Each number is 500 + 25 x the weight over its row's rms, rounded and kept within 0 to 999. Layers, rows and columns count from 0. Numbers have three digits each. The size before them is the row's rms in percent of the matrix's.

# layer 4 attention value, 512x256, rms 0.0729, rows 238-269, columns 0-31
083:457481514514536440484487485487529533499488485520498480522499517452480488480508484458500503534500
097:494565487516549486505540518486532466483517445505477497466500525451530499553498518488521517457543
089:518557476505476524509530520521507521505494536517508483515517504528501526435472501515539455499506
104:498512514501537473473559487489546521503506501496481476471496512457498501481514471481523494527468
094:527526466515483457497499526491460503528509481483485481487478505481461542494509475520513531508516
095:513510448485482562524484527518529515520488538478481515501495507484457517530514468541484503503525
105:472504482492491487527509519501513512500503494498469512481484491513503477501532515507540491558461
081:496484517509523445497463531494520494486483502509515470485485536500468478520498503446479487528478
083:498516485508496562507510472514509527494495506487485507482511511482519468411479552484518497461493
098:453476509497473486471486475535493526483480515485492501516510435558490470518504464489503478485469
095:532529470504477483493500452455505498502528507502488521488531503458504526474507531545477525460514
097:530465498511510536495524500487455513486503499509509493502493486489508479478496502513514527527525
098:479520497514519483527514458519514531462512489466506470506541451482516466457501504550460494515556
095:528464541492531458499482526551500481482507479515498492503543513522514481503506550467528479495462
084:532520532514494437506506517525504526502512535479500525483486543464536490485500503470499504512523
089:528495507525487514509539460540475516484497509492517476479504490521508506497480511486542487492465
088:462492513500499516469495464520482513504487502499494489509512451529505468536546511541517476485470
096:459537492503498491463506516489466485503513509511512459503510516494503504525535517518522504493463
097:465519521509468500457498528473477483512500479491491464506541477507517490517485520512523478512487
088:491486521489501504550553411517478518488496526502524501503505494539515530507481525501492467503473
091:502471495511502479486453530509496514510512492521493511507463463520502483478518456502498505550512
087:503499475492509504556500404530476514489504507490507505479482499499516545487471527497476489480425
092:458517511485500519511495499524530520479501508488495503502493576487507551448507473491487515501533
088:504486502500505497511506553536517498503499496514477523478523541473528520550476525494497476510484
085:534528478496490540508474525479429459496505482510526502506459503555450527496502483518490469539495
092:475489573505486466496499477490502535500485526496476516505517504460526529504467511503539485469528
093:551484515475525537543509545505528487500497501519481504507471492484495498566484531494514484520542
091:425496480503489533485493533534505532511514497471499489506515482493503488491495511497522484474540
093:499484514496515437462513507462504535503488541517498503514515513533510509469486501498500500470530
090:459485490476485515425472494557452486492483527485525502489508499528468524528495495498482495512498
082:506519506506510517515464446522475487496496479531500514508483528500515529514487508511522493466505
087:540504542520501512463500504527446465502516491500499508491543482445504482548509517489503495521537
# layer 4 attention output (transposed), 512x256, rms 0.0984, rows 238-269, columns 0-31
100:509517533511474488493490483472456398540531500497489499511499505487549516479513516484462503472501
102:492509516495456468557489488522485577458497503473495502492511499504501502539523484481455473472554
104:501505474458530496488477518502501527479518506530512516517526486499494532499477498530442462518568
099:468519470499497503504477527507507514507519500459448521503511517486463488502447498509491503477540
098:514515508495499498511479466490437494511462536458515521523474532498499525488522474539477496535480
102:482524522507521485500458467470481452485485512522525500512476492442545487500491524533476475467537
104:468481471498479493506524526514528503493533519536490526481502454516476531510538483529478451496498
095:491532514438509519544504490539484467482513473484501509513473516508516466502477461484492533526509
100:506519515482499515489480473552489483526521519520500444479497505525527534470493513478515507488515
099:496520467506548488507520531459512499491528498497496496551491534506513496518522518512464513510482
105:451483515503476491539517515503482503497488491548472491471490494495520450452511514505515543479499
101:474461482504542501540498533505513517540535488463500494467506520514474540494503520514522446489519
103:494492507511507489507484505511494503493433483473469472504492477507561508482508525483520509504472
106:470496502492499492528519526521523571494494505486485525477501482477463484540501471469480518512539
101:548511501515540482503513486552531506523558550505532546545495525464575542525482518486539484520491
108:464526474507513455480457495496487509531458523522513483479494516470506458481536476499506488505489
104:490554507554516514485505540461509533511493503523469450511536470518514462515480537489489500486502
106:470534498450555517506530501460531509497461514461495489486514494486481522507486488479558500540518
087:486511542491470519524507476513486517482511465528518495490525490475462443472463434493491462464540
086:515533505475493447488487484504506521468477511508532510528556495501486509509498514493486474531509
077:482455506504501475516512560472475486524505506483479524487491497554485507522498507517522553498473
084:521531458510499485492557498564533513510511500496499483501531476531471519490478523486481515527477
087:491463478450484477508564481498482490495538490484542483496464532486462495472477479513478546484490
094:487540544528499500508495509456520473455505471520465482491430534439491560534509486560488463501494
089:500511519493515479521516471550485517495513489564567527535474515468479519493508522482478463494492
083:512540535493510501465502543473524517462500508487523444462497492495534503515440466510486482514514
087:536489510520516483544520508502471491472473518485462480521511462445500481512502479520559533503508
085:482486491484476513505493504502490520481501481454544509508491517471489496479500471500462454494488
090:483529495499524503472508548484521510488495507502508509547463546459527501525488487510492519503475
089:457494517520468527490485514500510541471491485560502521496507505535506504456493522479496504495453
093:514481515556475535481526515513453532472527493509525470499514520514504523483496507459447558515479
084:522527497492518502533496515473527470501522465485499541459532487495507494493470513447501477496476
# layer 4 attention query, 512x256, rms 0.105, rows 256-319, columns 0-31
065:538548499514481498532464468502474545532473485511530541462493492488508489525480505501520515474474
122:530489453464472522488497490522540515508520489544516502500490516523483506538488554501536468491509
171:528507492536529508523481518507481524510522495449490487523530522517503516491471500519511501512522
071:472476507549508492508480537482524477521528478475512469512480493479512457497491499458478548509503
087:513492475494461555473507522487550506503438498533495523531478501475504535507528483497525496510496
072:503473458538523487535499506496515510513550483486505441477528484537496474504499494511478534479503
062:473514530490517464506525476497474495469519473502508508510470503539534458507482472551480488500521
072:546467485537510512472510531535474504537511491449493467469516508477489502504502489504493528507484
079:509485473479485537472488470538519514494467508552503540512504528488500497481518506475520517479498
084:479506531456439481501446478522505541507470524545535531534518434511525525466476504501522480525512
077:542498491512469559489480509472467493503482467528468457513538461489501529504505536507453521507505
095:492503474473498476528523521488506500500488492529550524507479496537499529548457476484509491490509
097:522509513517529465544499515490527509504512451479481493497495503476490497524466451461503505491509
097:509527520465469482501486491482518530499480514530509516523461474543497544502504504514488486521476
091:478452455510519469498499490535523500492513491479504500506489471521503525504506529481490491507500
096:516451549503477480493518467522512551491493497506459529544502468500493487516531523468505490503449
075:496498542481482485477506528499512449480512518510491541530489428473517502513465474534480431498532
148:545490498529447524508472510465445498530553493534501509502531465509528486491480494558490511497525
115:527541527549557483497525522540480516477548514449460486506554518497530496478493496487488467497483
062:500540455518502503535471510516525489524497490513500496539508528515497486439520494482526496484518
072:530476527506507509508507544494503436515567512492508459503519491496501550489516518506490507518487
070:454521455480487509483484489480516494488472502514544510525498513507509509491516502467511561518542
073:475509488472485504446518491511535498509457530539529527506484466510512508501522520485498513503537
083:480482449509477505549495495483498533533543471473506459483506505545477513546516497480494544478512
074:497515489496502481543505499472485525511509472486507484511497485543514523525489478471503496531502
085:555541489492539485499522511520501501504490543480512481496514533514493548507491503505513485509535
088:516480502545486536493462483477468496514517436467500492494539507489509559486463511504471544491473
086:464524490512459490525480543496499516487497497494515506497469530515525486524458502539498498505509
079:472481494491458464488497478488513506517486487488518538520507510520481501509527514494500502516470
098:504460465479501512463501480510503501508513523518511500515496539519476534532525499533492513515467
087:489517531516492505572500525568536531498499503505485501499502484506491478468517490512508508480508
104:488514513520546465513519551507509526471523476449484511443478500502532459481495514506496443493507
093:508485567526495497499544494489516525502517521497468527445506482527502513490495527467508467518507
093:495532554506496497500537499477503487524478480469482510511508501470513509507493487463510489480533
085:489449439503504520523501470509503477486494558522471486505508489506485513464541515511535541500492
092:471483476503548454501539464514547503484517505517497500471497518552481511481521527470580502445444
093:499480502498551499505493493502508518468494484466464432498496465523519517515531524480510491502473
121:549501507454474520454511498488529505502475510512482498495487544485483497515484481543502494513510
084:487446535548493513483506450493535509486531491497471497469501476516507494474540517502497520550489
099:528489496438496496539477498477508509508506488462522461516503475528533475528491540467512530450525
090:513486462489520468464468503513484488501490525542481519469494460515446508539501517487512485542513
097:545515519491512499506489449493462482502505520461484486532506503538511497518481483528549516506522
100:543473474462516482498528493506477482517509501533529474515498485521510510505474517495525472506503
164:482497519558529506486487499522452543470531514468443478490538480464531467468529548498468521494499
099:440536527469527497440562523472490482492530512517490493480479532501507462516488496489507522481523
096:513501471486510488464516478480538519475469477439424457504513491530482499512532562490498551476515
092:449509497494491493548494506542510469501521484513530549499486504465529513503464439498493503481476
115:463527491479497492518525490497539510495509522551499486455485491519492480492528534515501461523458
106:544498461539509517489539505494505520477539465480462464473542492480516475531518506457503542490518
124:522438466519513473517488505483511501495464539495518490556457467490482491479525465477495523511484
092:478519506502465494499540554469507492507479503456499514459505530499507524547480488484486502487526
107:524532538483497495470452521503507476523475497516530520517481496525495506490456440522509506530521
125:465505488492498501477462513475527486560481497533544531513489510490469527506490487523518508469499
085:452445532441488482528489497496532496499497522532529480503467494533512465526515519502488528495464
135:542477513457459511526490479486536463501501492541476500485501483509520509496509466477509512515515
090:521493512503494520551461514472530455519486486486502536491519467516514488469535472493492509500482
097:473533558506496476486536500524523513481519563450476459468519558516507495512490492485484528546494
115:481551548473463472545477541509502491504525480504503505471483527451501507503472481487491530521526
094:452534509521518491483509449492475490519506566494443454510519506493478476504505492475539531496532
104:500472519479506479484492499496542516487517496520519490508488484512505491518503512522485455503508
090:504537500518510487478476522525477487466467460493521559471481502463524488504504472526481510493496
117:503518515499531474511613461497512516511498477498468508505518507497532456501536514449518504477457
089:498544487493468515533498507505471469528488445511531562505501519476485484522484448535488480475492
109:530499473538479522538443508473458504497495495496478505487542510450522474494448551521506519462513
# layer 4 attention key, 512x256, rms 0.103, rows 256-319, columns 0-31
066:474497520487487551464503507494534450477528513515484502518465514457494500514522480519464524488467
069:466457516468479487496547466496493526496501529492524496509465527528428525456469501512492506490485
088:492462498485447476492518478480506506506467444477498558499499431516492488475495507537518503514539
074:478523459492517532564503495506508481499538504479506469467486484561477520508509520492534495528469
085:487463497499514452515542448512461514487494510501515513502490503510489461495492514510467487477546
063:499569529529496515517484557488501468485507474473494492511511522504511498518507513493531552496501
058:491531563529477478533496482511514518465458509478468482487510549493495480532508510512507489537523
082:517552506511518554534441521465497489489529499485485473472487520489512555486489506493486517481520
053:547486455463504470458474550520522542471472519480522516488493481505476509485495481510472491509541
080:488427528473494491493543438507498506493479531496512509522508487476479475507490479487496482518475
086:493521496498542499510477481468478505480518494466460467520531484481523503473538492495459528486493
085:508484493468491506532550438516484513480459521508529503540538482514441477515514533474522527518481
074:484532510511471512524499470514497489541515491527496518512512509493456518486545518463517532473483
090:504503507460465493493533515517494511526466527475529573523493501504507508493473499510482505500498
095:490485519541472493489504499487506539518462503479501487566497484517505455478518479484473510480518
112:519504496535562504496509510495499498498508511505491464483509481513514492552469497463517520472508
068:464525505512439512500534464450502480496481510491520486491484477500496488480521527476488507461489
070:509455518518476438505584479492507519485469496486508497502519465539524496507498515507495455503517
102:504518493492510527481412509524480505512537506498487483502516511455509511501504490496501541475537
060:429516532506484523462536485485533497491484507528504542494465505529444498487518541477534495469449
063:525565472533522545507474543515507513516521495476473475476541529512523488532499494509509508517492
075:478457513480506469477551464510505502504489501540512511489453477523502431502482546470499501447473
080:516452570466491480488558452480528517498497516528528515508470481514499442481449515524484485488480
072:498551508507521530489479572499500456519523515510520512497500527513528502521483508491523538500460
085:478527481537514476538449536491512513507519459466460462502534521485495540473511491472516506505513
070:495510466483504563477447542520484514462489508439507494474505528506492511489494486495476524533505
071:533506505505461564480507513477498489572509515448526459522510520518452501521512508478480555514511
076:452475516497498477498532494548502549511492516469510539524529478488518494496499534475494544443522
126:503450464452480505495515484524470471548451525507579548531466495518475527508461449519490517507503
091:522517489500489469499503518519492504473499520466521499456502478492545487477467513503481512502500
098:523466469532456507486499498534471489514496567497497553505480507510502498509509486457492548510502
106:478556507552490495527502471489522506516523499472466458468540473500482475504533551444534462491493
112:548516497504491470502521493458526536485518521454472470475513518480501454490473508491529496535481
111:485550539499541460496488464460517497474498527481483492474499507520504513516479481523535486489498
116:451522458563530501449475487490515488506526519513500503518511517523504432528541502485494538517475
101:489563497542513501538490475514498456471539481441477515496513515492498477471509517449512541466515
146:497513508505512544509480489505475508487514488517452486505509512526491508498534506471542470520474
120:492495522483499460506480486500495534500469472508534488441527501490551501476486504521480498514510
088:510507485526496499516509480430506521531553511501504470483508518506503474521547487464507494530484
114:467514504536512556481442497487522499484510510480476524513515487475507463479547503504521501519484
094:574486498477530485520504548523484481477457522487512509489489520531489527439470524485512539509499
095:461533514548499489451508511506494512464499513544494525495489507453554498525536491531517486508553
119:518498487522505588504486478539496475511524446530489502503510506516481495555528483469526508466508
087:489493484517499511499512502470495482539533503503471483502473516521469511532534474451528520494478
120:514506472545511574476459486463527517496549527491478507489511504443466489462501507509546505555494
134:460528528539478522512501501495476520469516491494480507494507507519534510477545542455514488489429
091:481499501531528549492450515500515489540496542518536488482533549489499489501478495510511496507485
115:480527495508476520534511505486541520493520538474474481530526494487451485492549507468512525474464
162:494508515511509529530525472506487498483503541524461483512525520490490510522540520483491497486439
128:478479460523503542474412515512509456492524506507489486498519495527511497499514508453502499502475
101:461497487481450517497516523497516510481470515509504466473499513502505517491492499490519512487490
166:488497507477481471456497519502524513522457491516542524490472451487523481448491483530462493495534
149:525513512456456517526491508482511464508492488499545503496486501471506500478461498532467497463491
090:473502461539483535516472492462497488523510517488517464482525490496489501547554496441538478522497
115:525468519490521479493520505521516499516483498528506507474559517490508496492503499487489496509509
109:486507450486458493484499448513467482498511550528512531434505459526529476526451504494455497476478
098:491502513502504507513536497482508508520499467484482558474482514463527506516541530483503511499493
134:531512498453485437489517531510457529535435501463501527466512543500509538484459492505478526484539
112:472523495517521504480500456494467532507534498541476538498479558474504501515516475526488530467474
116:503491518494478531511506525487491476524517502534512461514558490487509469482502532491500471516483
089:509514520496479487488472482534513493519507466500481544497522476495531479500502519539512519493490
099:465470503502518487505517527516513498511506484503479545477490491499527492478496471478490496499505
090:521494519489491494503484496535468504494430508508529500534491474477527518494446491526488490487551
110:503512503522530500477532470487506500443524475529508509503469513491484465494480508511509535523480